python train.py --hidden_size=512 --num_attention_heads=8 --vocab_size=8192 --norm="layernorm" --norm_place="pre" --parallel_block=true --init_std_qkv=0.021 --init_std_o=0.0 --warmup_steps=200 --decay_fraction=0.747 --decay_shape="linear"
Each number is 500 + 50 x the weight over its row's rms, rounded and kept within 0 to 999. Layers, rows and columns count from 0. Numbers have three digits each. The size before them is the row's rms in percent of the matrix's.

# up: layer 6 MLP up, 2560x512, rms 0.0684, rows 720-819, columns 192-255
# down: layer 6 MLP down (transposed), 2560x512, rms 0.0715, rows 720-819, columns 192-255
up720 092:497545524490445514507487541587460530438461367524528537471444477492534506517582511531458554532530474484563618501445500471463537426440560481503481510456523526546460469486530458531489525535498514
down720 098:590482459479553477494514450534495501574531486500473471545471489413440555462472556465513519466505510496526492494526512477544469544487551454513544544420462549548503488495523422445474493452441545
up721 100:436491508554486554429522551507483523501506468474458462537472473478497478528451481466503494562504363487536488522575501361517509501452368504524552544484427438511474490571474547513455463544484518
down721 095:529551474521493544472519430535492450434447505427485515595503480429553499461513595519523423477532530510527457582539460564470458490525520419553518438469512541444540478400455467516522520522493465
up722 119:517520492585416410530469476467521501594521507588465446522399465505584438532536594493433468465548529469545490429423458425429490530439535501535494462463394456474496504521360450469506515490482489
down722 136:469495568566454416524529563474518508609528502494572506482487540435573504527545559494440477442442574517560458447498488504459474560436567506484501581459323436488531482488391456432580477511467540
up723 102:460481454521551465488468500537417487492429517485516451525456444529546470516562578494504571516566613516581453584502496532421503494466639531505517489436526431508469543495518507579450577531520511
down723 097:491439464452546521444521458482484588444584452437488495517576436434523487499530490447538578558489544484514455544443483557553474457422492556428477421539483498514470480443507546519611539469444586
up724 100:490476591457476457559574502543513423582478556656525469544472436478482464545464545495543590469529568442504482511494409579509457439504578518537435510467586478460539530472527496520492503509427459
down724 102:521526558455515493511540416531534402522514451462497538416486515520551618508552467426412551545524515500437537479479541459465575476571451454388437470494542508520479461562518559473546437531503530
up725 101:456478525508583571535471517445551586450564540585508502452456583498535530459477496472507527475551533444574570521585525515394503557500505593535474471479542522463534435544434601564573574491522487
down725 102:497475534587464460471483368408521565508416562542630529501526475506529502431590542449449513598529555507398451535551508499555416519478426487494394528563443551513503496554483494609443482478512614
up726 098:441479422525443434506531498515544518461577568469519555483493464437499467502548468533484529615562512421486499489519505512479497574482553532497528513608517448562541563560565542426558428581521505
down726 099:425388437471474602494499472579563445536440506464579543443481518472485494437539448540510548450533478416506447512439520525451478528623536520500529598445439510518492559552492574445549493515493481
up727 089:512533527523517443457488448472519490414489510508452494581398508531458456550530525511490413497476544517480517520515548466528455486537573478539452601492457450550499505477436413522420504467471548
down727 097:524510475454530441500411561568521503624428553549517486466516539486503477428465533436537493530441458495489564514455488476551445472487441440463494556496491491564529446523555616553421479500436470
up728 093:447544507529509491431472449400510522469553557499452422520590514494524542478463430399589525371601432516474495442544514478510508598437494457529421504515505500547527569418574490474466447480489543
down728 093:431480585498498426465504523476394416522529491526512542507554462493511433435388456505475511473523473415528478466560517431415490462477545499445475505536504520448570511536490532496483531493545588
up729 104:520501545439541547440506609407501426431547524581484540493466532478380535508457467442480458485483461503451506543414546437490446525612476427534416438543495566460497522551490517485519414469491424
down729 102:518581477539523463466453484491492572525417486419404482431529463546431577455486544500485473526504504533407590484534487534482463594528477550430476475497450434475535558565540486463592507564519542
up730 101:396488444497535478497554511551582579481486501545484472521416473519451575412499515434550509457484540516378402533416515547467482574493462499526502478444475522532557595535526471550498463661621421
down730 095:418443471495471642522528380491547507481616440494522595499509530493506504568581441487433528414477546505505531585458436482444485388513446478439517573502403436387454472467634495522561535451484636
up731 099:498500409471496477479461456500465444430462518444438523495492478449540596556467460491546460543487485521519565495583468505544530577476487600523491481524553581614493491506505549455409572431548439
down731 098:526570387557471458448521469427430579456544463507557516507497457581506565506506560561504539399498412458552465493488497407465488482591486473572482533472477500472498504508500440435483498590547430
up732 093:519461395493541485606423460568493547536562502477494472420514487548508388491545596607441415597496562545482511478664584555521531492559457465437503461493559486614440467467451482533506497558385515
down732 099:500550545503452506517554473513480405505496480539510555477530455498536502479473585482455528490442487552472550556506497492491460517550498609551632518442523582482506451518519538376466509581521406
up733 103:412492416532456457445498485560548573564523415491502450549452463454529474407574478525529514495458539512442503573521468504453522435571509531422456441426622497507528526417442479497494571528495538
down733 095:547583479547516453450504536500502529489500505509498414517522620507554517543532536500483583540447404472462490494477517476604568437512481426574511530571508395534585562400549444532423508449471505
up734 094:491547476527458460429479476482506500572496537567504510510484567573468587465412486493490543492477563498479520447521493521481584430484541434503484562487383549459440472438466500568598506402457537
down734 090:468485598531516472552478480493453437425453458462481480433484516471516512540486604460487450567561548549454438500537454514510529511475580444504489563449476470537466462587504460558424518592460465
up735 102:566622505410456467369514506534445515448493392551450546601537574492551493478415437535498465616590491482513450434475464469517516449535426478449550496526464472571487470489492505506504503558447474
down735 097:536604463512493470507574571528462522534541506595516394562366455470459399575501561522539469486511503456524543552584547469530467569528450517425436477521529528537502458487483590439458524536479488
up736 095:489445537566487573491507464515542465487397531502496521500467479499438517485532509588474501568530454518562422572505510455508549560588441431533566524500486511486388500599551392457480491503504419
down736 104:476413436528497460443543481460481518530486489524496589428539419484513504510580469449525451471463561537478542506588451519588459476507454546407480501543518443459478558536482570547512512414483523
up737 102:522495515493507550439516478451392523458462491520461463458531492547507488459574512353471544475572459511530367491474430482441584402530446440586430651535516497456553510511545466473547452518527519
down737 092:517545445497458467501522467473545500471510543519471556637472473467522435555502513579437556466523565488504498556495520507465492516544509384573523550549561557492502516514462511501461515495463487
up738 097:391494511502502582522492509496540515467489449489405540522513421456469397510515421504446518487630559492401505519508499521524514519552525438501514430585420536547508489512512397506572507490445408
down738 098:453492497469536538555567377488539467644485598529534480403568410555458523513508502530456506470568488533542465408504508467500485438391495525498496573496482429595394464573515531526647560527546486
up739 108:491595543534526521514540463401507472488459517475482563551480527456465464636418548505527546536474469412449465541463389547479477521507491562544479465434539528413537557432423490454523464541553479
down739 117:470592557523530615403490484418507550464462509462503510474473466547402496501523525470527534480548471476514499394475461547545499520504442557538509545393526511513508463456588442432416499438528460
up740 100:510429471536450505483516489516514511418426393408384538450553504468494529493551500501499493428477539545529440487518552473520447520475523460582452584474448503500557450545465477470509518512471437
down740 097:493567590480497490518508408564418482446502428532545468469504446540464501490494450559510557490459509446537512474529541540424527590524592464436449449482514501513504446619475503453530479447508462
up741 098:500567478472568463458598482338452572469517509441538492482394412535472563543587562529515473488523443483414626444493451607575539500482510453533585483531495567484500515511394547424502523475539507
down741 087:441445555537491553530493445510497545482525477577579512552579635416524587521473479448484494554460530561536460488490544482468517538557508567466401534472457501501491458569529529582483483488574519
up742 101:509494454502494489491461541542528570458451545471446556470478433456548445501537406519544558551506488548504379463488499502545516470449526421448506448529613510485432455480530478539533490504510495
down742 097:508548574491435585471457496483509483498503402492471487472545556547459400509485493436600453449482470495616481537475479452578524565595381511450537414436485499450455476415469483452484429489470439
up743 101:459495514546414515457500551482455549568536565476494506493559562513462533480481519532568518540521412486588508461520535450431527440395572510496641475457522511493478453440470499517464514567563524
down743 098:537475510525613512509596523453486480493541497458513457441565531578458426449584405470547560451450596499477435491438552373416532617508436486486573502402470589439443487484460475537582563463473491
up744 076:530508492431456535512485558484445449524579541488495543540363453410439516445492454486469511495389553483425459482539477582464496423495506543559572499530480535572422468533466493541511489590516626
down744 085:470433540560534440576463517508579514555465519567514460510569526563482461520521465410535519508624510469554551546431598469549456550493543524458562486503610588513553493587538506446441454458519368
up745 098:599505442532471488431493566482529548520510577519479537447453600462566524583546491546537497603577473467518489558510489430548590504501571503426497531577552537427515476532569526477523522463594472
down745 100:507506512517511546489543484547582490515580420447532471575499506563436564480533499398416492419491488593514531424570391452537494526540486521499454508569511491466458491514585516449520418412506551
up746 100:387455490395504560528511523426431494433508408531421492493433476530489450518450481494451481476515471582571485566480471532465409510553423478580518477456555432453475488480508478485539478506482480
down746 097:552438471512552482508512573511459464497596489472569480461551532551491526429503497474574522486473515468506436529513501425438589534454450463475511541565461540539567393550495429444544458573548445
up747 094:589453522489501506458589473566540523457538493466532480475512488519468504507546578521522570551475497547455521507437581490544499477446470521458514543508525467424460522557454466613427452487439486
down747 095:526405521421527468526490503612529443490450470346495503515534513533523429494533517482485476482530574511491589463576517421412512583559480470464543513413501554415506420487509527487486445481481412
up748 107:504530524503491462490474439498560596502421614516491466573526523575539493463518454573461536515437485477476542503568440418445477475510502443523474465450506489551500447599507522430543454527577516
down748 116:503429574465517477573512529345460486378458511503577539532553459529521590556514457393512449513513560487522525541495488474459539425532490587535437582434456540550464430543441445474501514479472525
up749 108:503490526473554476577549504519572467528384444490387477577507446446513524424489627548538561605542500437530545465424555543547438450531505526513485402514499473369474463637564561566425514573508468
down749 107:410455561593424494565502472495445493480524509537466526550467511543538456567600613490478491586487458588596518479503473490607492516509498508597589542454495405430489480503560421520458449516446438
up750 107:565439519506521505516497503517450467502525532536553538532499476481432514552598489482494552497431508549466528518440528526502460561541551540486529502561460463467515463474459539567492536526469521
down750 105:596531536472496481456451493509493469519470487480531581564424442440511456478404581530511483430491512520558519531455467372522428566470538497587428491506586562489397572429536434506596496450472575
up751 096:417431416490470448501500480420540381524598465456575541427534598476477539482495458417562565536524485429510447498550466475546438504500483427563423524434406530485496519442596574575497553429436512
down751 092:484488547464540512592413469428491491495532457555556551512512482480494510473456550491514443473507427520524499563577557531508524442523527422502555542530484500474526553595445449550552482468560504
up752 129:508526521491469530466514550527475463429599506512585457476484439453493508423547469542598452471483553492527484436573593473447466406507567519484496546545502514468482469503518512413372560516524594
down752 110:508531480533517460545445549438454479502516515527568473507439461479471550534474506462495436522444536508461520461457585483422458475509532497478489531524486532483522517549530488504361547522586560
up753 104:409579520445466426575592509571515548488453549508471466463450420504457483444418469508574497545541611549464525516585513522467485514441623534516583454492535483466533408639547538484508488457492600
down753 105:434545500525521435569540468445470567469439557522531532498471495471483560423457486410483473555517581557461446502562507482494511561550488528430498511536570495494559434499472512468522502406517459
up754 103:510483448497453508502425576590460469497485408525372442558575451547510525466454520497426589483582505424466513436516504491585548592432502563474498600528455510434621513493459500502517546547483533
down754 101:540495507408496471575523476538455480502483520483409349507571479513538449489492564529466453554522482410550485558492437510540476466539471505457426577558516468447547519458503503528535540520435507
up755 100:544455514519520426494429442445506504507478461512493532531486492526537513427486496534487522559471537559556540496428474456526532519544467458518449428446449398447468559574451436527511515503456541
down755 091:456483415543461545531399515481563439494653481459485529521511539514431494514422621515477481487489553409448510488477510411453439497494432558431538514575512487493474536516566521490541496420512430
up756 089:429573547477422520495473504504482528471491546423442535502472542394533572561371436513492476522479440552493511502480541479513558515456453507643460546491524536514413559456487462563453557577588499
down756 101:401528447560542515468519422526438458560527489493517510456540509555584480486559531534465488507559492510469559484554498534526473498535571546462570474506533476527623467440519567554567447399505574
up757 101:562496555425506497507555471505465628432526509607559560606467504561512579408443621499464499541451487440515492452440385461464512581512578462456507503576529457517498539540433603511481486466424388
down757 095:527492546452633611541503504474443506528463488453424481529498471467529407510537514518560496542563557565421502527509536500511469439473456521534424465548457582421479546493518445493489421477415497
up758 096:523484465522479500500560501481454522561466461449540413453456540468532458439578463531554493491503458399506452563527444507447454590474491495553478598469503497565490539534487465525500455520563483
down758 094:485426474444571506481545419568466512582435432482540541566483590472516557468584528500431519475519387460543518426465472569489499388521435414528595485539535557527506558573440484486546490454522537
up759 093:532500482571522544542454455528467475563473439564478565468515497455499386527446504441552433559525506535492486541444529524485480513424558583496374559456475545591501577500472541486479387470566374
down759 084:452507494473496490547466565492569485482458676476482534488467457514508501500633475507485527485452482525480474488450463506538530427604417446406584465517519455422532508540461412464509498525490632
up760 099:545549577508481458509446492552515388496377436454526446410526464415625451501501448471565438531492551603487506524498536467508601548567497531514492632425534533445508480549373527482403564444507472
down760 096:495442420536539504500422383508504544479519439427508526518563417525492520499452442543515604410581441476527526438618492456528457473504533450492501503488553523513531405456481511578507518547520431
up761 114:497462503475517522569523567544488507529523486580441533509490540477506499456480445499511490478603521516581584426408618462501548495466565442539387462419524513544540447554480562551518522495478481
down761 110:436505502608528447521456443469577468524505455515536552462507484482519476579440467514492502408529566458615496600408516468540470536556524502529533513491574423555505542513508497551526514439419363
up762 101:458474563539428547554536442542560428548432616430487465409591462541573504535540534508547444588486479554478542572471465550550515548529489494551449495329521483558528514490537558490466511479561375
down762 100:430561543512432596446431587462366424515440516454573551466576356441506528400483380528540543526535579515537582504496507564551485481504525487465585416533581494557444460548510553507477457463515492
up763 100:536397504512561520463493507461411489488480368569495499516488508568520412469464539471496513510471516534513526463455529532454546551514543548431547438521497416482511511547395496510576560421466524
down763 100:466513482520479473511512609521501473474451455441412458491450506479477532520480502555471501493546507556363489448423447452538471510443539437499533552483491540463422472581461491478479462431506514
up764 104:519470551472556387536545604554476447519428519452457442536489549452503502500499514469505428438442548551571435554555461439541586536558484430488410435488554512564365560471455523496533482416377566
down764 106:458450622492549587446521551471397387472431484492584359467484524454568452539444487457521423468515480522497515581512476562440535479510546535462532522495559518513475561496523470418381380506561447
up765 106:414504491492521527518549446523601486457514476476519457426511451528555489462501439496434368512529432459472419485539504469465628470488492468494502396423463444458506507539513572511473437488504447
down765 108:466494492489531503520563490482453500517545469505472423470470561552496601552554495551422443562535499464547433498437485474541577469519526482468498517564562532517473482450463555526597462529589517
up766 102:429484491528446518534527553579500509398537556500446524508489505592389525516528540564553535443483523519543451474569592590526563453528395475484546466409556527504613426464532413569454513622532459
down766 099:518348508446518545514493564419420440530541545576534593560475412370539647445507525519526585425508498537501377501516404484371511642537485568513495494537493458489458448468566519526521407546487418
up767 100:438503550561410479536493473379434451445526415424466437475479491532434498505479525448553462499498546492511588524556497552452537482481515469522361455477542480487443531395436614486450561506518548
down767 100:500573419485459492489495511516517381593550471505482582558424473482560543478619501445514497509425483512426576454461453392529489490423482509550544602574503427562475534509520515493535534535449470
up768 105:523449500466475507469540514538495587465490576430541461426489539515437570576471522546504491523406461516545567417485521542518524521489407531591640414477414564497470480534554483490485468491557545
down768 106:490562481541491526476563443508521581453508546461452436412470507468465385529510528636440452531502449589483619430481554492433430520496431476379482497465501503465468446447579478551528492474478514
up769 107:485533533524496483464467482543584464456514441405460506567526519500493400562475463549525463442468453470486533405467565467509514482500492527428568551411431487525497486517483509402586500563499433
down769 105:543521577507490475351422500536407380533469532505560532500541498530539534454487474477503558510449508513463463456509544578527595486449603449439489521519578561492556530503441446463465503501408519
up770 101:487463504474503541568477442489584467358496409423522536535548477475521451527475436438380439430574437512455627413476547482446604518428405469523488584528471528505533515349525444496498487556421532
down770 090:455490398492456547375475477486559577557553472519535562475530507463536465508397509493522446556459448490520459490504505484444559533520556446460508523524425396500468488584557406482457546513491398
up771 096:534585491525607553477525544568474427482542515493424506567453566487550486517554468417540426511483496544534482537405366485447543527517432482483564458438495552465506527510437554474539388498556510
down771 101:544529447545589531503503538487551486609407562482525519466439457515544426447450492500512451511468470586406496457546510468531523513378608409505495500513517462538491467480449492484541508429395538
up772 136:526401428505440508449493519502441537509528465470581513528488455418462496477567540479599447532415542444570475512442477503468585470440514544437490545537486547447471494461477522440482564501499458
down772 114:517464479467498523452513603546467527537504555464529508470446422431515515485534497462610467478452479434584552546424547554477570524554485494503485491597435549548517518584503505387432552485512388
up773 102:500616405666409486522502539545535586486529522480510564504537586564415569412545600394449473498384520580547517572385467524466586545475513455530469466539515540602499519524492500481466478497424501
down773 100:520527530497500565461529528518394540489507462488561455487566544517452559476507553541612478370526562484526504544517565563511603500507540468539542484464570584544517497464518471524516507559530463
up774 100:506444500455519528524412447520507486458524403547459499486463501596501494514559476508445590534579458506525470561452500455460471401525483499519473475531574489494436526533457456521476518510541563
down774 095:439523492559473558492605494530595510534452471444486483566449557491543452474527527542568484473467504453523526551525560457458513541444579439493480505482540539492519487404474501532445522522400470
up775 099:507470419482515456527488361533495500427434448465516500512460513505552450546514553499500545513478584418580578486529526534531574498603479412487381492444550540488504443468561562586576577476534465
down775 095:509476513364492608529521479435540451414427533522481553551523434500614479433581405521559542530493461520536615549483416553499405500510514565551568511476477540466527448497482472558446512483564494
up776 096:475504362479511472463544510590541467520544501501511537508483575554496481481508397424523530470485515516419539487471542577449551548485453543563478492407504476561528397531379525607508579477601576
down776 095:545456426505536499535427471473531499606436549559580597521481466483500441517494547504350519511435500535535446613414573567493468512433410490410596463537501490596428379578524471448419428549560545
up777 099:502526485492458501489327563471563477523581546484482573542537510479479521437498480470552538536440541548502462501359543508476553482427481457554467412534486476506463498497520536504520579591501529
down777 100:567468433532513420491551430488599486599497442473493472449477516544470484573498520506475461451577558520473482517553488409522481583612484502523505435467504457573510473531554472415388509511496541
up778 103:492517485473531412593477540544462501505557514538523534469433428473447511553491519544502463447521563454562578527513499588485479451449566518496516390491497429466469547493446556516404549519449488
down778 106:555514466485466465570543527523448439494485465485555540515351563546432487577473531441474467553542480484442484519544429415556555478492434487457586447426503435432581550426507435553518589518510583
up779 097:397663420476638525414529423461465444504539552479595491515462504502473601391527523449510443488588457551515475547466401427480478498404513548419518418509624576486520518437536467464478528502473490
down779 104:553443491457421422539520588483508501452491614587492574568492538437526557542536505624449537521436543544454523449532588559455508505425568465547509487480500492492537456530461503441555492509597554
up780 092:497487465530524512492584583485482495573584550484436574517618475495593455514519507467498615560518442401496533553464434456498549511552408495540506373518596536549414453499538521465515514459493571
down780 095:504465584477499567466418556554512625475483452467507415431544406585482499457533505539469501535540490547476570544577430551530502448452514518453503458571490506627523548467463447552462479543527484
up781 109:477525523452433586515496513573470522498531490536463504510417511488515520574523517488489397461540562544391585481537500572522484533516406594409479553503500498466439572522528403423505491430587458
down781 100:507452447507550523582440494452466536563470540457494571521414454413528512513524495398496478407547489501474494526474506495528459506390471476397507444458448426562526606490473475477515480482471534
up782 097:453541467561421469434482565469490578447425530477446488483442502481502506528479515454521512585463522451525510506443553495439503470472474475440501580446503454498528460527509502478633537444502447
down782 091:492481493475506518504405454413532488452535511430516600570412474483493478549591500518507628455504629527460550515452561519555582525576426368520477531439550571488556478533521467448533528518584459
up783 114:410511547490472471566555339455472524546420446490537543449489456397421523423482452505509548552503424488526527394480503443482517444445489538482500534335538519564470540501500385632501495553454455
down783 112:440485492480515518512551498437424422597481545537563530443541448480456540510598592484563453511485461537406506531529434473431490582546488447512515519490481573449440559472451491483480491497488464
up784 101:525535552566476548592395505420552577535460523461513586517416493550448525549495540507474478605536429463555566435523468522554466516454590506479511493443473413458406503574580495536535554508438446
down784 092:434521519450536522479433446410476532544498467466517481423489493516516423533480516469551483427491449407456553473522499527459547400507469541482608483479434566528541555529474406475474508545536458
up785 100:383448460455518478483587548496541452584554562499524634486521510516432503369497525514485597484430524509566518498498583530520459490495524511465395430536456529519499520562489524553488515473548509
down785 098:518473471545446544491471399504525460525467481491524468539625487511487459464511516616456398531595449503501452468531518542532510523516531474480529417486518585502447578535531433473501525475578432
up786 106:462491511449542520498517482524546462605465456517470385530556472488463477480463480479501451430542494435558535426498490494511544424533536543496409446577572648437600550531491567517406520580483543
down786 109:489511503537413497561468483531634397451432457640505436588465496451466414486480479541569597454405575478492461462549524481546471492492527513479475498446577541570470481499466502437504480592462452
up787 098:532480502506545475406538554479501475461501535428484490482380516514537583505565414614483411510348485458559522555493483472507459541395491459543480485422439477535458496541449471535515476545533462
down787 100:476495445473454483496533502470407446447519493533439494507386580498489413452445528549573428493456451433573453467445509471396515643516542499431390461480428491542612499488528442488476523551490525
up788 106:571529450487609528497549527574500434481542449526465523530325558526514522495433543611552468530511476524560538527513552602537582493467477497492505459530475438400487506523531471620473471517426548
down788 109:520464520546537499577481494529580592462453384569487576469571475472446367533432513532534404424590404441432502509523468469572420458553513522438510419579429561481544393591617526477471505470494471
up789 089:496587504503413551446487530569472555469512500504499502551490472409471469511462486494430502428413551500569580506518350409473549490502523508535440515508490490443368512544390494430482569567402462
down789 095:509549487481472460518507531508573481471441532446482507566564455440465489543588501488560613500610492483580422482453512463522524518502437519552555466547531489534514586489553528548502489439450487
up790 097:496504408549463477552557579543515471530505475576549483459524638511422569467428441474523501529425484527523484457618530558513511470483423435414545529485504447456509580490437632472514488538514496
down790 094:553483590467461423446503558496521502451568477414518449492503546560440466512499604439566411495522500544522532529559520496504508564440492508566437587504485512461494450370553435530542505514442422
up791 105:442400613465436557531464488574513602526467464447520573446534559557543496500497536534494516441447615478510464505497425505485489474516550499515484454506419481473546476479475506577608514495510508
down791 100:488514593477460582475466426570469611415487514540500487492540451462446479406531581505417525531526545471610455447495476543456534546573528491499503576472479570464461563457516432514438545468541512
up792 100:542526502606496485536487453426538494452476430466517523613558478487460483604433548492528519462382472446452524535501502516472551492417463469507549470529443519466546576522500537537553520538482470
down792 109:511477563440508461462531470345594507516469567502508452525553460503473528607457430446540530457457473525532554457534514521456539455436462446507577574405496500498472480445470411447553536438506456
up793 102:483494482433486534461497466432541448518538469542543464594478496516606545494479447485507483407464490425529461532489419582450546488472399542462491453504523456455474484470483460499424613459437477
down793 103:568524497550481447582492429578576459499569592541474508596514535493552547546512492535381502501549533470550534498507499525396431497487466417551558541555524426412541534474548594477504478450467565
up794 103:479582485558494421526567536543543524574507520538478470473596492468378495469501500538477578511575495535622585472561505531450522520520493514575520491552524569522525533505542496472468480535421529
down794 104:514568522447517493453482480545594547531517554469502484580486427455584434487507489512483390526573430512545525373508400628519481519514505521482591510487463496510462535501591477522527457491500476
up795 093:486600443505518561558469415533474503538599426510535412503472592502461513502462606533450449417547508516489489506580436567445449439476517398513466517490456545494577537526552505518546437491555522
down795 091:445596415480501485470429572511494522498457508416492425397545516450495453518489538475522494472537570603479462464469490440391599461564540527555567517590448446547499556478466501576525472525471562
up796 100:473570543492497436487476580426497504488504474559469581537403490579526411463437581599500407555449426485486576470559511501472511470432477419430465492445495539488442518524507482481447510496504454
down796 098:570541476480572424573498524441403574536463638449553582563418566541504442441499557477544481485508609435565464531542473426535471480477517478589456548486414481479497452527454598507462442411478480
up797 100:418532530525566572446598432580521548445466517364484521513559518508478497495354371444518483541525506496551513565472545478537540473504486438480522438491456543495529568470502506465601476507497469
down797 099:495485480530540508558493486539494544510482500519479461551539446474496463510600520532557584462497528396558445478535483485485405484560507522353526478471538515553486490439502498413501397422561509
up798 102:467533440544534521462372503445525485536491500459521478487505507525546453486465463517510461566485502471507568496455350478498507347428570621472502495433484466564511504572395449541479526484557536
down798 101:558426441481503432561516510469533512497484515463505573468532453449485470410483503590477497476482491497426464525472526464542545525571591449591576421509449540580530496456520463431474460474540671
up799 090:486504549520423528565540495445530599582418474469610515473478432528489519530458493527496489475631492553450508527508493606538465421437474472430477458572520424558535444438517506473511518496491550
down799 091:483500463452511602547522546490470395459594537528427537433556577494593466494496429517524560470480531404580522444465439416504461462547549420581518518497486531520485533499507535498556590565399475
up800 092:550469459586484458498527480572528627527465442451426458578466441439530505558515471531561444556439536572536396552536445462470515522501625482483479425374425506490515469518405545501478520470507654
down800 098:469572556460432384390368477527450408547508499509443484455440519568490442484555415517502550556438516443496497461420560571486476574458641538549428479437459510583456540446448563446557568530516479
up801 099:562481552497370509590544485562549591404476415536446516565520469457513488467460532515452480497460469494428478611475469496486526501480494512491475558521540534431520532545520474472478570464457449
down801 093:529533432424539537465495423470430445561465488514550458466395554526510480443490499526470449464543526511418514510492471608634473563532521426511467534479580523411488509472480635521521506518512474
up802 084:572480405578539576477486451474482509408467542494494436547472543596526472539546497529492514539476448561476524486561540384549580503475527503607510427397550492518603594547453474440565515530542535
down802 091:490498514438492402625497612506540462579562503486469553442515455463497441497512483485458517430545499496510450471527442502472497487493560464513543511530494498488461491452449552559496504559565453
up803 105:506396523580560531438536480458485420488437470526468480494468483581566564485527550500505483545477399576515486526548505588455467515471465629487529531485541484479453542452570457498501511515469570
down803 098:535516511453559476532511411527464449391465473501448485490488530545510589528538580471479491521522440489459398471493524532461524537505549483510434541516487568510460508546559492566420429475480511
up804 099:501611462410547496472538459464529493478496416438465571599461534510472504520500510497525524543530597504491552473499447551501444570445473544496410532553557497504498522459407508461525519469512498
down804 096:616492506490439454535458478509477498470550410498522485524529474502493505479509492458557501515488539518435460431474470532364500416547543490498546481506490525446526478459501543429639493503502481
up805 105:533524644420512551483559490504578525545470430600425488514520490510451427522580500484575478479476529545532503571435492530477555522576549506435481501467482473531475515587416548581456548544469553
down805 106:433419540520538515512591436473515525422569519477391471406479497551454556491386498599494555444471505545506532543535513528551421442511590457479466550481525505439480539491533479540423548453466498
up806 105:507478525494485528548479485546536534452447579667472425516463439540461400442560471523454469457484478491540554506486400527519550422561431561580529510456514539496498528518444561482594455582555444
down806 105:544442471533498619427510542468469459623561501480453540552495512496481410479458418536574496514484585447499477460511494540480568601518506560564496568562501444506398499496437504567565565582491487
up807 099:586477545477583515454453547523538448583426483512503449447389447555522444436536483534590430536510583506500544561428529497524514558478414578500475509564521495481522533458527441481494563540499619
down807 102:461485482490573475542472541453552527507522500497480497465410520480572480445483473471400557588535451499557518507431493507541599531436580522432550525535459508521490551501538472472460501462394500
up808 109:490448524526445503474439507505609514422516463382524550516524422545566507487382454455509512567489440540483465518468447451466540594560534474596546533537503544518450476423572412495453496469512527
down808 116:545396485597506522470460520482552522499584457511425577464523482584451498440537449493483546511529561461516519582513517514417434527610603509576485521573542455505499471414589554524446541434524512
up809 098:559564549512473541590467499439524490529541527543526566513493437543437429498436489450596505566440491544509509516509547438423420604574500497491526602529506573537522391513578453496573531496440520
down809 097:394454495507607502483530460566463488457499502507408459529550478428485505430504573458411491549498437563558485492443544515508508469463491434512481470417568496499529483509463513537441415501426459
up810 103:521551435350535456477465427534505498566403564476504489548538460502494583492536473484456465469519456502434535536480381587486442514506547500526525479403514543534463540419549512505483530430457581
down810 111:458510527461495455547478533523441452503466515563546498467487382387609513519474443484518513483517511396573506472530443566516514459449473453432453456521473550467465515500568464579495523464504434
up811 092:537533592615436566508498553487511480545546503460528485615545543571546547413500418483511478499555439497441550415408507416456454512497532490453459565542529442526418497377447622544494574501586507
down811 094:565494434504544523453507496482600542560491426506442478522445441451471486459545469545438508432407568485505482463523484515539523480465575503418551466416511610494534457505540471502419482511534469
up812 094:518518485465452531446427469458490539426497565467515559501523462546599489568574397427517462527583514516493461507471491509425530416411419498517465534465563547500501421404582510500489497608462476
down812 089:503456448481545525493593487590468456504393474421520526405505475457510485379468564500417560492454506524490526510497510461530549476462592493488526437490517607468412554587468439506403546426481519
up813 098:521446510499460556554485493478474424509501533420498514446493551518499364512554470582477468514503568562436520499555417529438493527499455473560488568396558533556482532553566429524610475465438527
down813 091:493467489487523510470416483505458468446564548559565558542379613467534510444561493492444440532467497505531400485439508469546434527567409572445500501494482554499440499479562425445518388590562523
up814 096:482536512440445531522535458440497470452566490527489562469484468510561576514568456450533515520370504554555469400512435506509532519564439481591442510563505481568464520522418462463452627557540447
down814 096:389494529546556562614473502463469492499495535491498498491503469494602414405462514463539490467537457473459473499537474540504506548481496463507465580533552528457562481524540539555564518487507476
up815 104:511471505453434460526447501468499502487499508494523474558593392515501444488407542483449424527503543462445563511432484462476477538574589536462563453399389590476421569553396583567550526406469437
down815 102:529467462541418564463477546505517471553527508512556537539416476523423521559486502428452600497522532494465504512474515517461495527473559492557516582525553508423547551474545449527504475490534580
up816 094:531577551556385547480533397551500569614539411463445542557468492534454445422521442446489446513478536429444472536540533503432529411493512493486579505475526504458484437539480544489428532491485510
down816 089:561430524496534426488545532432558466415514571528529502522584521501558538533452525498484571480569521482483506548456563424476442484604603480520443472481472503505488533572509456471564469525414488
up817 102:487556495411472509463565492397533436590475426409466600537564460488497561490461439525573507457484456558592587417535455465535470505512487537531552614480493497611432593481579548515429488555472470
down817 107:571504491444384513526498521412576478596396552477542460510474554543416522524480479546511515462426488527559601434497485451538344534508500498448537539514484427572520471517554570562503528544514545
up818 099:420428477508562505521509508511572559516537542529543520506484559547483487476500529510517523580509475526498445452464478485492419466439539577445513540455497574501499611527427528539478519497542489
down818 099:548524485533483466407526560507461433532471449484525447508565460542480434611577508492510540558577496562473476435547548449537539425461563486494491485532466486542519507474495521480602466478515460
up819 100:520538461505435596559449576463498475597481516537487482508480426472431484537538511437463461455416442490523648493492489440532530484470610459453399570471479513420469521502542565494540467499495492
down819 100:554548501493602484480550456532521502393487539519536518552470481583428548434502465422588477566505435483452524584490508483544571479458545529519530515454548509526525469411519566498517493573554547